Weights of a small GPT-style language model, trained from scratch on English Wikipedia.
Size: 15 layers, width 192, 3 heads of 64, MLP 768 squared ReLU, vocabulary 8192, 20.9M parameters.
Training: a variant of Adam for these matrices, 11193 steps.
Each number is 128 + 32 x the weight over its row's rms, rounded and kept within 0 to 255. Layers, rows and columns count from 0. Numbers have three digits each. The size before them is the row's rms in percent of the matrix's.

# layer 5 MLP up, 768x192, rms 0.174, rows 536-572, columns 0-191
099:081167162059104118111168116129160078114142105139146125122096155114114101142172126140110099123122098127178139085157076198127101089158132095106186107134127114123141079131123095100165150106120132127112193135150150126156105142155146079129135165141093176172114155152126129134070159137110135135154105060166216096147123108107141132102079039170117098125165157144145116126132133119173158148124148124137114137178196105050083102143129169112122085176158132149128161212081176113118062125073193148123151162157128145111197119174116103102162087154167101172097105164114184110079080107123096151
101:139129109103115141167163165130097132081146149159068037081107121101103125110180175064206129104165161114108146099123102125102105129113220180107131154162179128118126106047102192223138105182149110115088173167101138181170152116094182117141151117163109164145145130135122125152090157193154134127107156141138128153122135059111090127128205080113169101097161157089110162093132136153128106144114120138070147151092105129140140164065157142104173084154118116136161143146082130106107115139075140103161144107108169096097188108137137088089109110100111147092122129164112165102116091149107094127
088:129140172175114115153163162146083086117141058151094127146104124073132194089170196139082131137183193151153161148132059174135137080144071096211154131150094133157116144131094123156110162099109092107105100117101140128150139123106151191114093105143137163126134124181125092162107082098106114112136166122143146102139135133170107118112141064124178089079123203177130138174138156066141140113151152120112164103133148104109133105081166121163120196145183151104163170144188105091075189153122118142145155170136158137039157147127153160107172114126093144122077096097116181136177140107121144097
103:121129141140121114121126120135108124124106162119127147029108108083141116099186138118114177184126092091096143112091117150147200157164071171114107126103115062128125131078161142158074127132185121149084165117121132161147215077151171083153170185129132117115107186133152125141134105120101103110112139083086147144140140144085088134071074145156165111065136168107044110144167146099152170119108133149154130152124201128108170076152106046133161115102122110050151100123123085087129127157134134141097141100152161088132178146130108183122134167115167129167084151189126143118176139082128072136
112:095142180090102119085170146136120118098081176205121110097154166131094158167097135144140155189170106140154162146140109142098134138139175129181166111109150105113147161083149166117113122116136179135096167081084096149094128159121111162175141102128128156135075149142087099166066148127120166114121167103087230182160094109096109155100101123132137075062122117119135130140119162133144124099110159131118119119068149124166057101111197130180135167105117158124133100148135104150090059136151190127172115069185173198091154065102092140121147093154142150147092167162181142184140097109109138108
107:129191103101087104153186105114096148149133144180076143088127136117106115131085083095105168147126134141175162143062166152139107145120121087174136161094156099117193164184077166161219080116124116149125208140144143134120155119144148133136135140121120130123093132101145109136135110129188099141135115161158164110096067126115079093084175136099143128144177162112123140107096129128150126101087118118112112103094154095182083106170124105091138225136185120113157140161058128139118091105100179178143211137125196086115148109114088131086151113173115123150109111154115115099075123217083136164
098:080125062103134154183086143117105093061164137122084075168157159154183153155152155144130105130132152141176134123136093146142133130105158151106180127086154133206087172110131101161109098135128077207091144099109126165132173140135142105168144124107118125146127176103061097186084164133143165088130133131140152160145111056135107087133070119147056146085090138162132078156110133162173097108126089122075126131111183066120169117141027137092125123175121105096115097183157122162141139105132102130118170133134134118126184126122087157156079082161173148161153118157186162135184142108155118155
089:101165124096147154109123159136143203131180127119150086155184134153088101118163081128165171127145127093132182130118145197145158088162196110180138140104101088144081132146180111128196190116149087120100140093085187128120141143176170140142174137204112127107158145140094153116118068065136111112130156134100142049107119070082143114036134136174097150131132091167113142101159147128138155074135118150175112106163140098122213068185165142137131125118138133143141093115055112148095103149121128140125118126093101128157122110106107107111176115106134173176109120131135140156103177128100041150
098:025117107085139182105110083116127113108122093238074109116154102121188147182126114119109101122135110129134170163140163117082130084175119118115117117148116102143124126133136106171108152094105085178099146102135096109183114142108155150126098139109157121070113175111161190141122141142150113087170182100120116148151200064127100153139104142113143150147139119176108111154110168075120124180154064160048170073154112100103168082124101135094128112119138129117067151133162066149112119107127126192092144119189091139137132107141072181154098125112133111148122119102201158121141103114047138167
111:089149118147135108147124119152174126144126137197047096080100157113128163124142096083210149204129137161179171099134106119109180136117111187186198073122136143138106145082128090129220146118087102173143145151147116111133108099120183176135191185104134120169092117152139114139123081188096136069154125163149169094080129064105133127148121122124113085127125115125148122078101108081172127135187127168063122152121145131064170086173092167128160162109129105086118105144114130134104166098148146199173144096123114151124118094121110128115141130086161138128140071172128186115119141149143094166
104:124163218132152150141164135117186146165118103100134114131114166106093171126108134062148082055139152174145177129102138122128109035141159107142122120188139087117120129128095100150200089121114134132116138123178143120173135147100116133133096093193157146184131139159134122118091143137160113106158121096073173081137113104044114175165106118137158133105145123105217116178176103135160133174153114116125146115160098112150173181040157091157182155157166103153077168133100050187165132128155130129068121128121116129113178120142161177103171088127092108131142107155121124115108088150104160130
108:149154157076152156181172076126090104092151083152114109095057083094188160139139157142146172133131096163142154079128159154133093081178122117162150114113122133134109200094106155148085156103119096154088093040153130147080141045149144117157196147120108095101115132111155172132176099127142108109121167153118167163124129066140118170164130063131146131136114151159169132147150167108148148148071150142096124085121125113179121037051134130108178110142140133097151125138111053143108100152099204149139105104165142060115201160161107117122125165111120139130138121131111131128143086077149167123
120:105137154032178142134130175129079168112150142125058087133122142104085098075154114036203154122117103082133161134123104203089153170163131093084145161151119084136148118120156140182111100166147114138137156123110134158113048159160166100178166125132129161099131180172097165194046186079108161143118148137133108159098129066118132078115173117132112124125142128127079104144110148140178182140116166184079130173133118105100107102123125112108172113184121108132122118135117119099140116118109113125127214133098178096128151093111158132138094117134158145129109097148196137117140053121132155143
095:136129161128093126100112136144136125133115146181174109087160134099151149147178131119080136124122172174188169143143171123153113091101100140203181159186129188092122157126087106158193153096094162166175152117078138112133115115146142106103119106123137148144066143135099102077098124148120145109083163159134113169076134139043140199106220084145114103153161130151146152134154100152136194132166104197151148169130101131136155146115194065090178147138132070104145159087129153098164154135120194117169212132151088094086135127103093132117138116088114126139129108131162126106192150061125122135
088:120128147122085199149103159135156127164133116138102149161113140137137049092114166130164118071121068101157176097142103127181174098155091202135129103131124082151152090153139187128109091103147158111132130064141066150101105141141125094164131177148097124145063187100073148155090126176101150178140144140124124115093109127132046075124151100157095130142137097078164113162163081082187158166185155149149146118174112152162133146098084129140143164179166105138160170055104145147091109196163137132135118148092133129165104124054147115130161130164098100140110098169104154117132117196142114185
098:062174117125112139144102142094145185150102170167116171158151107097150149135093172064147106114126122143145157129128118131159091134157104110189179071126135094139142144085154158088135117063101143135159126149091094127114086139163154084150141114173144161066106165142104116148120099201221146099137162093145100089148169136114129123125144124101156085122169159192143139153100117134120155155191110189058160068121123160105070144216138088088213128174184148091122120106127109179173127108177148173164138067097110117138098129150091160095107159170121156142142154122107102132111122103099097114
119:177114111151114133088077131112118119171144148126167122070110124091100169127093163124145205128158122130119163127105078118123080209184071137110171180099120083127128142051153131118173164120111157096094212118166149157092076086125126124156138122114046122114100167186107159093086133133119144114167119132103125103141159135109152110098160106099136052116098131185082085144095111112146145185056140153106127080108126134120114141135102114089098149165113158026139139090115089157121105163118151141058111150154104095135141089140105158088138128141145116121114047173160089102138078121096138105
100:137136190135147126130090147151113109097197121180114028158143157158102125107159140108150119147135129123146155134162084138113187180140192142118076096175103115115093119128100147155092143058121125093101116090210144117168115098088150101155128144115076175106150079143115135144140153164130106152120113142076136146128174064098121094110153138115143104154150115184131174109092218166135160114151120152059111121124106107170113146127129092122110129126115082087058201168088153134111091125098116127108139072152183168107157142055152181125135074159117136187170163135141156164117082151084091140
102:089138123151138121105118144162122158173129152129096144091106041138077136134150156150133101203134065101148202067136110120163145141139122158151190104136137089119127189116100120104181147107090130148120134132150097129136092111161142159115181206095102167122126111131152143115103180119108129154149060099092161098213108067125101157127141078114090121180184098145122103089097146098139101125157144149173110124145175115121114093128094111110147128108245133099147125137148105201137112137090119144119184065137077148074133135124111119168110098108107225157117059138142095146134156155132139116
100:088122134052190175121137109143047128111163138110097079093122125066100160125128126120187162152109122120143129150164123162158108143171136109116170224097117158151104114173168180167135168112154155187057118122081119141182140107196116131160110101149109137134118116085084157178051114114130092125145124100115084136126108108128100091171120113099117144095138193110098069113139164127103068149142147149150151074151139090148143155131078045129140125152160044128153145161123089111109104093109103102064124144154134081124098134130146115132139084175152160160066126152154141124158133098116111193
099:175138122064091104127053097108115155152132180092076134090131164139133109090073159134090099101103142149186165088055120112188128068115077142153167117115132156183159174115102102185140128147120133096134123153125124138130056098124131114180080118122148120129091135130132123207124170073168130128139103081141136124113123096130104111196087089125120074108184183164043169145158140121151171106141106178064130197100125148118136099091144130076123145150159111082087108106185107116136182159162107103078148147130108069157154120115108127086110092206105133111141102141127147128145129119133165137
096:190112160132070110084165146137139131182099144083057097176144162121089143115124112109097125146113108143149177149170101127097147072143120142079154166102115067132062120131158173158121134098084086150069126121105099134120083123162159155168092117114146139136139175070158113117134117106170190131102133120112147106136111146087155122088093092102156007074107183096095102052128128088141142158086097148042159161132162162147106147066141131174131105175142104086152136151134141105171126140167149124159155147150139143099127121042087185099155090134118114157140132120123158089179130090116136121
106:095163148170114172122102165132111137134097195141147131100128165093129133162151128081121119140086105198137164098116101141132152075135138143153144112154091063202100105123151132127134170090114137159100122111150133139129108100135145140172132178133122155133111162127158079160150129098194156127114116169135182173167131159101173136045107066199151116138155195113120150080116166061157145171086046153067171153107171138145164155087126114128136095123160107051121122116102070051154107085162159174153142125090146131123139110151163127151109123151127108217130069125148133181126097115165130161
095:156157182133114125186097131136076089089138128100148186165080145088152071117169117149159178159131086146107125119082160153155158112155134192145155135144103087170162164166141137130164153111148178178132114059142165090114146124165141180117132183106128174152105139155154119177112073133125151137175160076105144136145129096130092116099112108148089147094112103111097088134086172119162151150153136148080148128179180130116141146157101114056154168129118090122093080154145067153134084171070132100089180188132118130176144164125154111089075175116131154134129094130186125130140116144145035212
107:116144112092153182180099094098194167107092166145097048153093111139103173145133133096148131124180118109155186111077121166168155130151122151133177156123105087115132124084128103186123132076135131110139134123107120105073133136154103155175177118088114156112134137127139106083075094132133129105087093143171141156090115114129081072089138080115096122141129137147101071081080130151165107132063100136151203118161152128156226106150138107125141111110140089115072120076153102169126141199105110163097159143158133071145199179140134161127147067141094210155113094141086162141126148069111143152
108:112131200121168092116124123097130140087111146151100120128169088105097174134113197072148119155085096066128125104107105132174128160157158141117075094156139072180146105065082137123164189136136084110144090106138102164079161111087183157217190146127103145140116135172115138112089111131138164106098067121168164125176109104077138094101154127115196125138139176156141117132114159138149194131109102085143157104127150093117147111094077129175112134157143105072097151184136139138151072122161163149080128118129136096136210155047075135119114161158173128132133087178143132117089137069128157131
105:068132127116188065172081140124098174120158141185086094059135106136136116094144172105163124128107153154161152083158137139130115040166114128142157092131129098105180129164104096126095175171075141124130138080147124124138142116161139123137158173148107127070046154117110112102104167136127123101118101104131102153112167108095107081123144139082130111145138088103130050118111143092161199179146117125132111098157090079074188100136100113146220121149110098164091133094109125083112136115121159139147124049081064136136128056139151094151153086131124131111152061183151171147142138102083095100
106:149151113129160168105115159131138172156098129154210147127182145093090085138129095033079104119132128172193175123082088114149106115153127170132160142102119071107145127090118088139169179143091142131101139124164142181145139165113107108176127163128121138076087183154136148087096113141157124102143173073105155155142134126097182106133187099176145101147098105150125150111152144107148123207136156217102151139160140110078086137080144111125177111141138130108132115132122123152143161144151148149098164152099148035145150077142121157068098155123142105137110106090168110113188060137042104175
095:151159127075128102196135100199092082106180150134135134119151078114123120116194126133138156200188161101121148120128057100140161121086135097148179144100104129087137160132105131146115160119124130150164139135078089106142183168096158095140126148200116170101069121095101131114042070112154103100136168038091211100104107047111147113112100137128099108099138148154072135104070160135142191080106137129155123088109159084091086097114156118097178150135137126162138116173101117153070107128145131149148107099180148082108129122116117139156149137097156152116056128149105173172121142143136130115
101:100132105126136121148122130154068131098096125147099115063164098076085114106139130076153125097121118137138167125162179166152127128195142087147085138178064106078126093129194160121184173095146138094150169098159060153164135150145175105128143117134091147115118145081062149204108168128163120111117128128103197102123130090111155079086173108174099084053168117105112080140179139130129148143101129149106116154104122115123102076142153097102167153193152114151132114077166164146128096118114137103071177120100111157120128124142187173101135086180100139100110072226165136144139098169152133153
112:158097174144089132097092111113125161129159144150087152083118133098153105150104111117102167119124140114144129112040100177158124169172189103168107108133139120191138136109165101155095178134135143144114142109171137135111137114160148128156158131110111100158059102115078139180156083177145100169167089114158168143177121066142150091112141082092069118083154163132140059097107123112177184127162046137096104145193134100083122117126077088108151149165172103140104125102105064117117098115177092117040095125093136072103113103126146162087101073121171108122079122140123147130173180194104136123
099:164202147136119088111126106148093173149162128141094120126120160100155163159175082116204149188182113123195168126120116133149144137136135109134081113132114086129140075108137085181163140090140116170104152149137171127136157148186187162145134206093135110080111131119128121153061095179121133113177094178089147115135108086134106112188091111111074119149115118114185135168129125075140111118127165096067126115073146130069149107141146147107174158127176132134084110103065122133061126172114139167141208131132163122090124113104070168140126158130136197080105101169057122108085169117111141146
089:072106139071189104132126096090126111138108091137119110150095133093080138121174102052186146109118142086161137174162103159197185084215076134112150107138083129169050129064130154111105121152132171153120143173170062154129117152136129093106130115111111154175079152127138136122077144096123140106173138182093202132160117130161105109131119124142120171106139116127136115154145121135110162152135096147161149086126150057071089097153109097110145193107121109150179101169116102099156095140136101153145113107146109104147112059098120170105174056105120139146143139127067155185138092106117120210
100:145129139111171144090019094076163170128175148172083087178151178126166088142086157108173147115089101090137127126060127145150082119136135128109099112160143147103137118132094076104126132149155089176109150123151046124144141136177121156175126132144093149152051150137093159160115112144107110138116100191067127152117146149121146185141147132170126146142163188088104079105115142120155216195106082098115151100150088145108181092154084149121128140174119125090101102151144198121093093151137142181105168067126163082157122148128091131147125105184111117152087104161102101102095087148123152140
082:122103133144137100110137128192133132115068161065100145184091150122127162095143096104170176183107100153127137166124174122122199149099185188154142126113063084150089158125123117155104141180087105075102106202181093121157073154127115095173159165067160193116108110071132086118128132154142149097160161140144146102097114068111141161165100114133082168130192090085115116107145144125154142175121093102119114181110148104074179069100116098159150177156173074133163128136145137149112132143159113137153146145153100141119156129114209119149159038185142103146152092146135148135148138112158137108
096:124177119092113185174075176103061117145073146151103099161215106111163069158147129131155148158145122100186133137149129218091106116132137115154185082136145157181101094121183071137139151109149142168139128125161071151087069123129121197164181113116134100151140098165140121185128069149156136176128123136144112144185184112092155122128120102142089140083110176146113134137160133052217187106109114156119135101191146131127162115083123110136143114172110126105135096159101098090070111153107132150111154099124155180140150122115091150055115082154137122126096104151137117132129158082133110161
088:146189181129169134133042065084189100139111106133158108168165145164101142136118167121138134133143107066140145138074175131146097136148116164129069148077094137108138107083117081150181103131123147190109129229124135176116123124109166143195123154154134140116138171104114080199114096139185133087145114154088168145150172105109134099088116117207086125157141113180098113095144071146122115094099118138117182172142157178164136102091140167146184097155158110115160163148122138104132108150185101120097123100086131127103193102090174150176122073122156119131133143157140162152194116103095116120
# layer 5 MLP down (transposed), 768x192, rms 0.166, rows 536-571, columns 0-191
102:145144091129090132121127142133127132105171178165105127151057103052191140172131098119081086126163162119118147131096133146054101086110135210073119128139102208111127140139086086101102118118132110126131086145175090158151090091125093184162101115115124125110109074160130096164113126100112131181110059130130129096124143090153114129161131136102128177097091154129192186138174126152111095152169149139161104148141131145173098066168149070109065109132127186132060178165168165151106129133097126156117076075138117178097135102101118107133143111205108065165088121099110137101098101097146162167
100:089139144121117156180093174149131095073111112082144109110113136154109104169160130101118116144108119119113117097143114114138183114129174179143094186070171146206103087109115186130145196134103156118111067112181186152117200127096146113134177120141127136142119071174083120111081122077095133055126153124121114158103125113151182134182172138159111107122144161088133136181115125166057187142136135146090183148187108133108193112077082168088104073120110187189146115155099166097096107138117167123138139107136166116136072102143085086084163144078161163169091171129138123138123116108132149125
092:121155162130140095093115154133098113150102075144102128127105146125099132091153080132162122175115126145161093134140142187136134058199197126152192101160120111133121131126139135072084108076033124104092079128137144107150123162115116144123116115192181118144119131113081082103193136156119116111116152075207131081005153184124068121082119134057126125144115138135094174141083162136131140124067143099141115070142106165102139144144159097175144183127109083124130107126128140098093185111110122133154147105148149131110084165148129159159193090114146113134067107146156133174094135096169120101
105:160123176122127111158144105129082175104118136123155108129146153169150121113109141150132176144112076150074112074137186146053106084089093158137087165149148111126116142141124139142137113128129097155084114077132092164103084114162049110119089167173095127148137083127134154111077062135076128146063085185151064116063102170079164142108087135189145157142029150143122162108120082128126185178097130213123062178119146153123076127169160147151113113119130102132104132174090090097180117130108119073100136138133130119156137170090179144145171156121112134143141088153119124108123128115116110197
109:144178137087139192159150153191133191181170102174091133145139170112126118096126070147133154140081177154131128111134097138114213088102130130115116182121161094108166062141100101098093195087104112082106097118096165162178158125112114084173134158097132092151084111131176113096151119093123109110134190076190103125061098184126133096099115201108166152121120125180114117165112158110153153136114141131159126132121139170133117123143195129134174119135108140132182075125121120080122150083132150096163100118163058159096086125098196140112137175141132136091130119098111087091118073057113138122
110:119127127118114118156087103110150120160178157093136163150151201145118056146125124145102163149140137143096140171103115134121150147109124104125070166143104162069163126132112137114155084141175120155106163136036144163140145155169064087104152151107138159173124076144117124098139094154196141163163097126204100067074096137088125108149119173063090147154182127146129188165070126175113111121120146091143090120127146145197172133132145130084139095074107159157166145086082124121164158128065150124129116134115146102176126106132147085161173165154163150190147134143069092127097131169161051178
097:137169138142167126113193094095154155118126102163145178133087127085078139101069105163132146092115074125096161148074195132108140137147156160167061181167063141110115137128118142111142157122102121099134151120125093110203072124113071111086131118106132201107164097131149168100120165181103097086178176070093091064109147105098171152130161100058145167153161109151134112167111115078118078163153126104173074129132147062093117129093166108111156080095118161179147161143121100083187122130097144188132143144165157149104083100125127099126157146129136125122149131084118097073156090151154113170
092:146118145115200147097162149162139157090111133107143118147125054119141127133094091157124076105097103164137120102102163186146151115079167106125133167117080128142118078100146100123114116150115099159097096124076150093180073159166140112181109130119079125147175147163117157090080119136145079133134108162146061097093090086152133108120139141162162093135118138139140255200150120141175126121137171156171150164197136116131130109188156159107128140112136097148172103109144138111158136122126140093077177122041082142153082097101075180108133102136067143133077157060099119151097148128117124131
100:119191097121140094138138139144148165169148137163064085152171096170195116105101078145105115097137112139145105137124152135062114124119148079131121110151160155096114104144144106111120135157080145197135158149140143041176101161082183146113133111085138099151103147071206102111125115101094151141175151096170109120121115121126169162123063183125107154164137161108137214137154064135127131187065119143079134161191157134113152049139129154169093060100192195100160135134163109140129113129141120117119153146137120143113122108153119158185094096099088094118150087131117159093140056094100133153
106:113093090104152122135090134102144140119193097180200179103143107141159137142123154157164172083172157171175151102111137094144155101118050161142132140177184183143151152156103117105142086090106118141171118111176121096161140093144118167146122106146171100111085167151088095114176113179104140094093097110163099113130152117110158106139132127094165162154102125099158140179098098172157100172121127137174129111113161178140138148141075181123161126118102129159155118126109137135190152155139077125097121082090048165088073110128104099147116197170078093116149143054120054143169074112208143137
106:147132102137167140119116124128110113135130112085104176164136156130150209154069107124164134151123142106095149114065126130080109133128162172150153101119173147094087160143152052122126062133073105148127105167210122141131195123099225125142152134123122161145140083142114082129119085172173116086162055124098050084142074096104162156147146130094132173148136060200132119104136067085137062146139134117146112182105115099134205136134140123143119074134139113110067122091095093117170107093124119186078100159127131135126122099092162115108138149121080161163142085121139108136134101139125147065
105:184136150137169141129174115112165131121092082161193116114168144127112176104146116114132158118124167158115156156109158108109129106176090099136116131145067158150114150104115163143085093129123094157101111173122143054110075171111130094095167090065127127082121149176158147127082088088145109179163136132120120076156021105127113159144135177129129162129097058193158162183167128073107115114176195127154125104089102073167151143111150155141149120058129165123121114160096109134159126154068160122106117134076120134157099199133160059153138145139079136154139090149071171103153162136172136098
106:103202134111141152132138142113142197187218135122126102141126110130177148106140097149143149072145178098127067180114126108114099137127126158131119166141108146160135113121119140139119153123174072100157079154078105085104185193173100113115206115150139141099139124156109155160202152141193141150094104134110114125120077114222145147132147188135120096163136084129134090157119096134166121143123065103112062143142123133098166114091154135123153126142136161168103090083100152129251131106159118085154139173104173178107103145159141138089082128156104142125128119193116093138149171105162162132
098:163151152124122149135160175151105140097158116151102089182153186104149113086112129103186150072096136094119134089160166208110148084126111124072114156129096154111171135092110139180159111111111159148137158101136182129089087130160123139127200163092126183133133120110137126111082127127100171141140115138159092142138182211098177170129092098156195128124132117099039139128115140179126129115173099077164099118098130056133110165143121150094093083120047113164112072108156138126128087114111103118128095145098127135174167175157136147156168134100164125168133092070087134078113152093052143067
089:196148104110162207078111189157145172182097067090127127173057168201122156126168124114066116106144128085162138196123104056117094151175098139117137155138113142136165164097146146125075141125114142074130138058089099154136102131171183120166127115064119076121095121171146114096109128102145101125105109133086125113098077123203132109118144115121113177119151143113140102147115127132095141183148147080114134150094094164113106126154144190108126115120132148175184183134108121140147131134086112173136145097084106126126229111089140192119099130142096146074120159107161109106153132105143150071
098:147133081091206059144121103158117056115086044162133118179097138116104114136090153131102138115121143133186126166152151103131110083093110133169118127083105141100082094156130092139163144100174111076126147134165098119160074099072089075122088190143161130102124078100146151101141177126123096185136085129142112137103118129094150113151106075165102115165138131120159111128180114184112091172149173169098093170203162209126177115098128147162121160133154075142106186133153112144123152178137134122102154121155128082183142106113189114085117125084153142115124133123167120171038116139121088151
114:150091132116108151085126158104087155150132175039155092106137150098090186130099118105152168142153099104149149095160173107168099127113111085152146140116065094182137147110135136130141113088114201134100144160122106094120153166121062085146158026118125149099138086143137140075072211100113132100119142135125163142131120160111158171152154188148159070166171074175063107146163143153139134158172121152147145119110183141114119114118186124110139091089146147074168064138104153109107133125179147073116136115124111077126140089134099118155139055160117132141149103147116149220151156096111166158
101:180155155155113162064127149141080150121212138079184100132080148112159196167145070141163134089106126192121117151132171125107101185107187121143129116141086163151107100119192133112109174096099179115140107114114083117167117098103196087075167166156094150113176113129131105162108104158145112127098137113112129147127150079221097099153140187146153189104158130129184141121116156144130101109192175128089157163089140138173093088107105127110190084122142081074110130124116115090135123154124151148134125084129109155123103129054117101182136063144128141182118126163146113141136158152184090125
100:100134121139111170165189182104133173154176083155119103101168130123121134133126129113141070131100095127117113080148096075089101079086099107095143142123113149094162102184077132105141127147094128125145135107122075069179090225132165126110135106141146155137125113129183118138135096092107097142076152083096140128114070166129202151120137150156115151135134050111128154181141152137109142135081153158170126151167167098075158106143146189194132089167130145120126137141168153137139225170124139121154150081095128170148150132170091102160117197082141080096198164153078107129102133101193116125
098:094167150120198109071161126105166131120177103171151101162080143112151172072143057153151112093151079172134155107119185145153114081106116091120101115118118166121153135153058128158098060091146158113098109152072081100104100122151168093127163103079168151110201164086108132118127132127161125144118141097175180107158120157156130122151120141115127106175129209140178153076092074125083079127115122194141110169105107186114147141181155124079112087092158116133125092140115083082140146164172108161129094114069114100136072130168157071114087147155100137126117144160101151106153145084177119089
100:093158106127103098118093116088167107094106121128139102131118179154071133140099141163140122084185093116128109068115143103125107135136108038149092183139186155097162115131141179119140119137190104114138103119117176092130164186115113135055095095118130139193106134172121144109168099065115120150158161073097174135111166141108151147083169117160127133154123122132071188198174098154074029086153137196126080097106113149144147095133115178178117150184097163127081088112117114125142122151173118162134082128104127052106110114139136107150168105130127142118116134108129063131050151161101148119
095:130122189179141127094132116155126154061118142098152137142198141105087149084159121161126140186069124104076067151187091106128170139124086136151149145106135068061072149154127128102129145132156138149090086116167100087110148145130093112104102162118126104058084119174168080168149080137128139103122126151109118128051135202083124129120095105133184099081088132119130119119126149159106174172077080127107058168111131153072082155196193147113139141166159173172097104177093138166086112087131185120102140170128137124093093164117153164149168114115142096134134111103072106092130110116109124137
104:146161159110168136154142144138141161127137101104123143138108139115130161127165093089133129153129117186089118159154053075120135140125104105144197117115145100088069116141092173099137170119199149168060208135095116109122161073094134144094109137094120155144137141142198088097152127116130178105106081106129144135086051201129155143127086131145135170068118105154102082157136127128145148142097123120121121150071140133104091147137180140106203156165114126160070155139135091138082142204112150126185157131120128163096110189122131136143120163142185051107163074136095091183103121127132074205
097:135146128083130155164121135116106126119104118138141110100107136143107144154114157124090130130135181128118159146158160101133109090132147086157095129088102149133163077103127155130109116158082130094069200126131122151096166139109068113127161080150147108080119131164148099140158128074091137132107078188087103085074145090049129177143083087134123072096196127108154123057200165202084116063128105146129178160142125179145104119091143130176020086073096130123099125075052172144131122076113121112080123161137123104103151113148105165078131091091126127138136140155095182127166105126147160164
107:142127142129171183101141127141114063136108163157131182165125102108134143188086147120122129106162111076101128107139214160094121161149085148074143099145120129189141122180117100137130093105062092094149175123105195123147152147100081128164118120177154162151116107107141115053182132105102105156091093097166102125110157134165165124100114186159114184121138148106147115133049097190132145147099152092140143140113154163057084160154064108100105145168081114126159136093143149140167111127073181117129139083142068152168100127114128051095091091076144097070081119145114118078133149143079136129
104:131142136179151113097088164108119124127103143192186110184146139060211137170092190139168184139174161123108132113089098106137098092137117141104118118123130124086101126109129135166085134135129190118087131140069128110097110155117144133123139077089101117131165168099119140179125146134116105127099176148145096154134083115081124072112185136117140157154060173133147093074114170188101167130138152117110075113131109180155148153080139130125161156136128132150101091103147205112177122146097090063108060141142139060082093137112120120106146146051054152146085133110117109149072206102135096121
105:091100138182159108169119122162158166098075137106121193092067220170206119108109141167160128101094149162105114088127124140117157171117129113117104147169138128068142117125156102085053105175109081133136084142098150118112135083112156170108077166092166115159168135145135086121151154131102105099163089194138075149109148175147141093124143121108130061111187098110154121082078117137173143134171127151100152139168079037136149185119120154125146119097131150109176150100123149079106106097126102047132148131099103157137132081138121124196170154129083123124097072131132117085092127096156158116
104:136176124125104137060112131094184147096123073115113118138090130131106127107115107089109130143190064122115137153167106112108118143066144134135120118138102093093130138119134171106089134145150135099054117133030192130119175121111171104140165140148066124139136052075136156185156161125102112127109108138170164149074109079106097127102097201145092087141159117103134155098101179148111077095138181160121129122107225101168093102099119132098131078119145129129103097132155143095117229125157162166137209162119125137080146159095115141112159102114161165142216101157106113143090126125137138134
094:106131141173150177150107161180157160136104192180206151124084139065108049128169105168144104105084171192124138146144111123113175154142156164128174138155137130149165107126213112118094100139127104127088144145119169105116153099159105143106105057132098128196095109145158105140132127114098156113113082093146104125138126106149136087162124092079173132163101162097137137105072080086122105121127174079154159132087075131168160152119172189154148154173113136110160136105149096146153094103137133053151138162089093133189111169154160117130153160098165070143165104080104088070101149092154078110
101:091143148134133167191103161113103091087138128130111121135146196127113178126102105092162121130051174126104108122131178095152123095121136120096106120177100187093142097102149147080105137181115110112157097158151149066161152202106161131132148117122132114177101079123131154154121130129126097033123164090178166129099087142166157117108130170129142181168117050122112093142103135097075151147068141136183171114123110157138134089163188088184100098136067161163128108199133081130134146074143140124084135110069140140161111093125155094130117123096050116128156177143108134173122170070170163102
109:091094123170117115129154121171163165100139153112177158170137118058172148163109093196112136088116136142143129149114133152120100151072129111060113096121150169103164148117131089131139175169131136157171126128124173138161137118077192122150151097125157077162104104146082174103185067112076131100130119071188140159137107162166128088125125136124087162091144154114129107146105102150170133086166087166149120192140158129076096169152173128111150107107127056188154122080184099152088119139127091125134119097097166073205073088183126093090092088117151111080165078104115137143169128128158186148
099:152190138087118064121188133062139143131172123148080111105159081160124165137111150133122144150130107145101152086115143109103118125160140152098066174134073145106074151135092121183169109122156185157197097120136030175152084069131139170086183144084110141166163109102169173127164122183117126070132094100141171177113128081150126156095157159181162178117101144117177153141096120117145159155131152141125124215100139161135144073121147115129092177145068095105126117140143156168095075195078140074136125126128100097141110152129134108131079137181119084125110128133124105160104105094082140136
088:122077098164072118106113107207099111103209110119093110105167124156155146115074099137140148146070144127138070106133135168127140168154130123168143157131120124054109117112113111116155162150183115093073138138147108160095139142129185113117166151136130095126116116114150107154135071099122092101165145087107107201139160137059115185099137147095132158101089186126151151129068145103147120129108073093173126168086097166172056184142145106103112113142131097077102149175082088110136065085097180029130125160163116132133144174112125130110125131099098166162109085113178080119154088116136143071
095:145145144112099181162074083097125105132164124114107114143148149182167084076149127150083087083101169123085058080163139123092073103141158098084106142133141112164115112170147111150140130145135117123163071101140181159156100158119163171118145094143113159109150077133158131179101129124122108192083118131119115096107155203085180130115095132137144121146117133137128177112155145114200171140134136160098070078157139116114163185130100149194138092120085123152106100146146171066101089070147100121175160115042065138104131143173132192114095058138121117109079141114116129103058122089140166083
082:128114113147081124091100102102186075167090155162136041093133127112081156133131101104096146118076143142156027095113148145144091129143145120153140132085133126069127094093180154115174136087152104141136139056199163098156116157104105100164163168114144075178127133175094078095151062177088158163107153126176094135079107169092140141132112149129134122135160124126134146168119082168070114131091186132118112154125182175149082177112114166136149129104105148141068102125156114155156110135103100149088126163134147097153021141111088149193124132105132114106094158130087141111153098102082103115
096:152152117125107157145133100144181145186139152140116171125131176174132104098095100089122125079108157085102061108076110060200118196169140075147084169064119166140094094101069162103089091142106104134187155097166140134042127167157076166095130134132143161135102165116096125113137148138088096085108130172123151126089110145087147077120126138080130149119165112098090084162140137148127169125145098148120140128106075115117094188162111134121155114109208119117128159158145144101162143158086071176202167134109140083130070150119173159152122154169109137115108061113093093135153163117145079119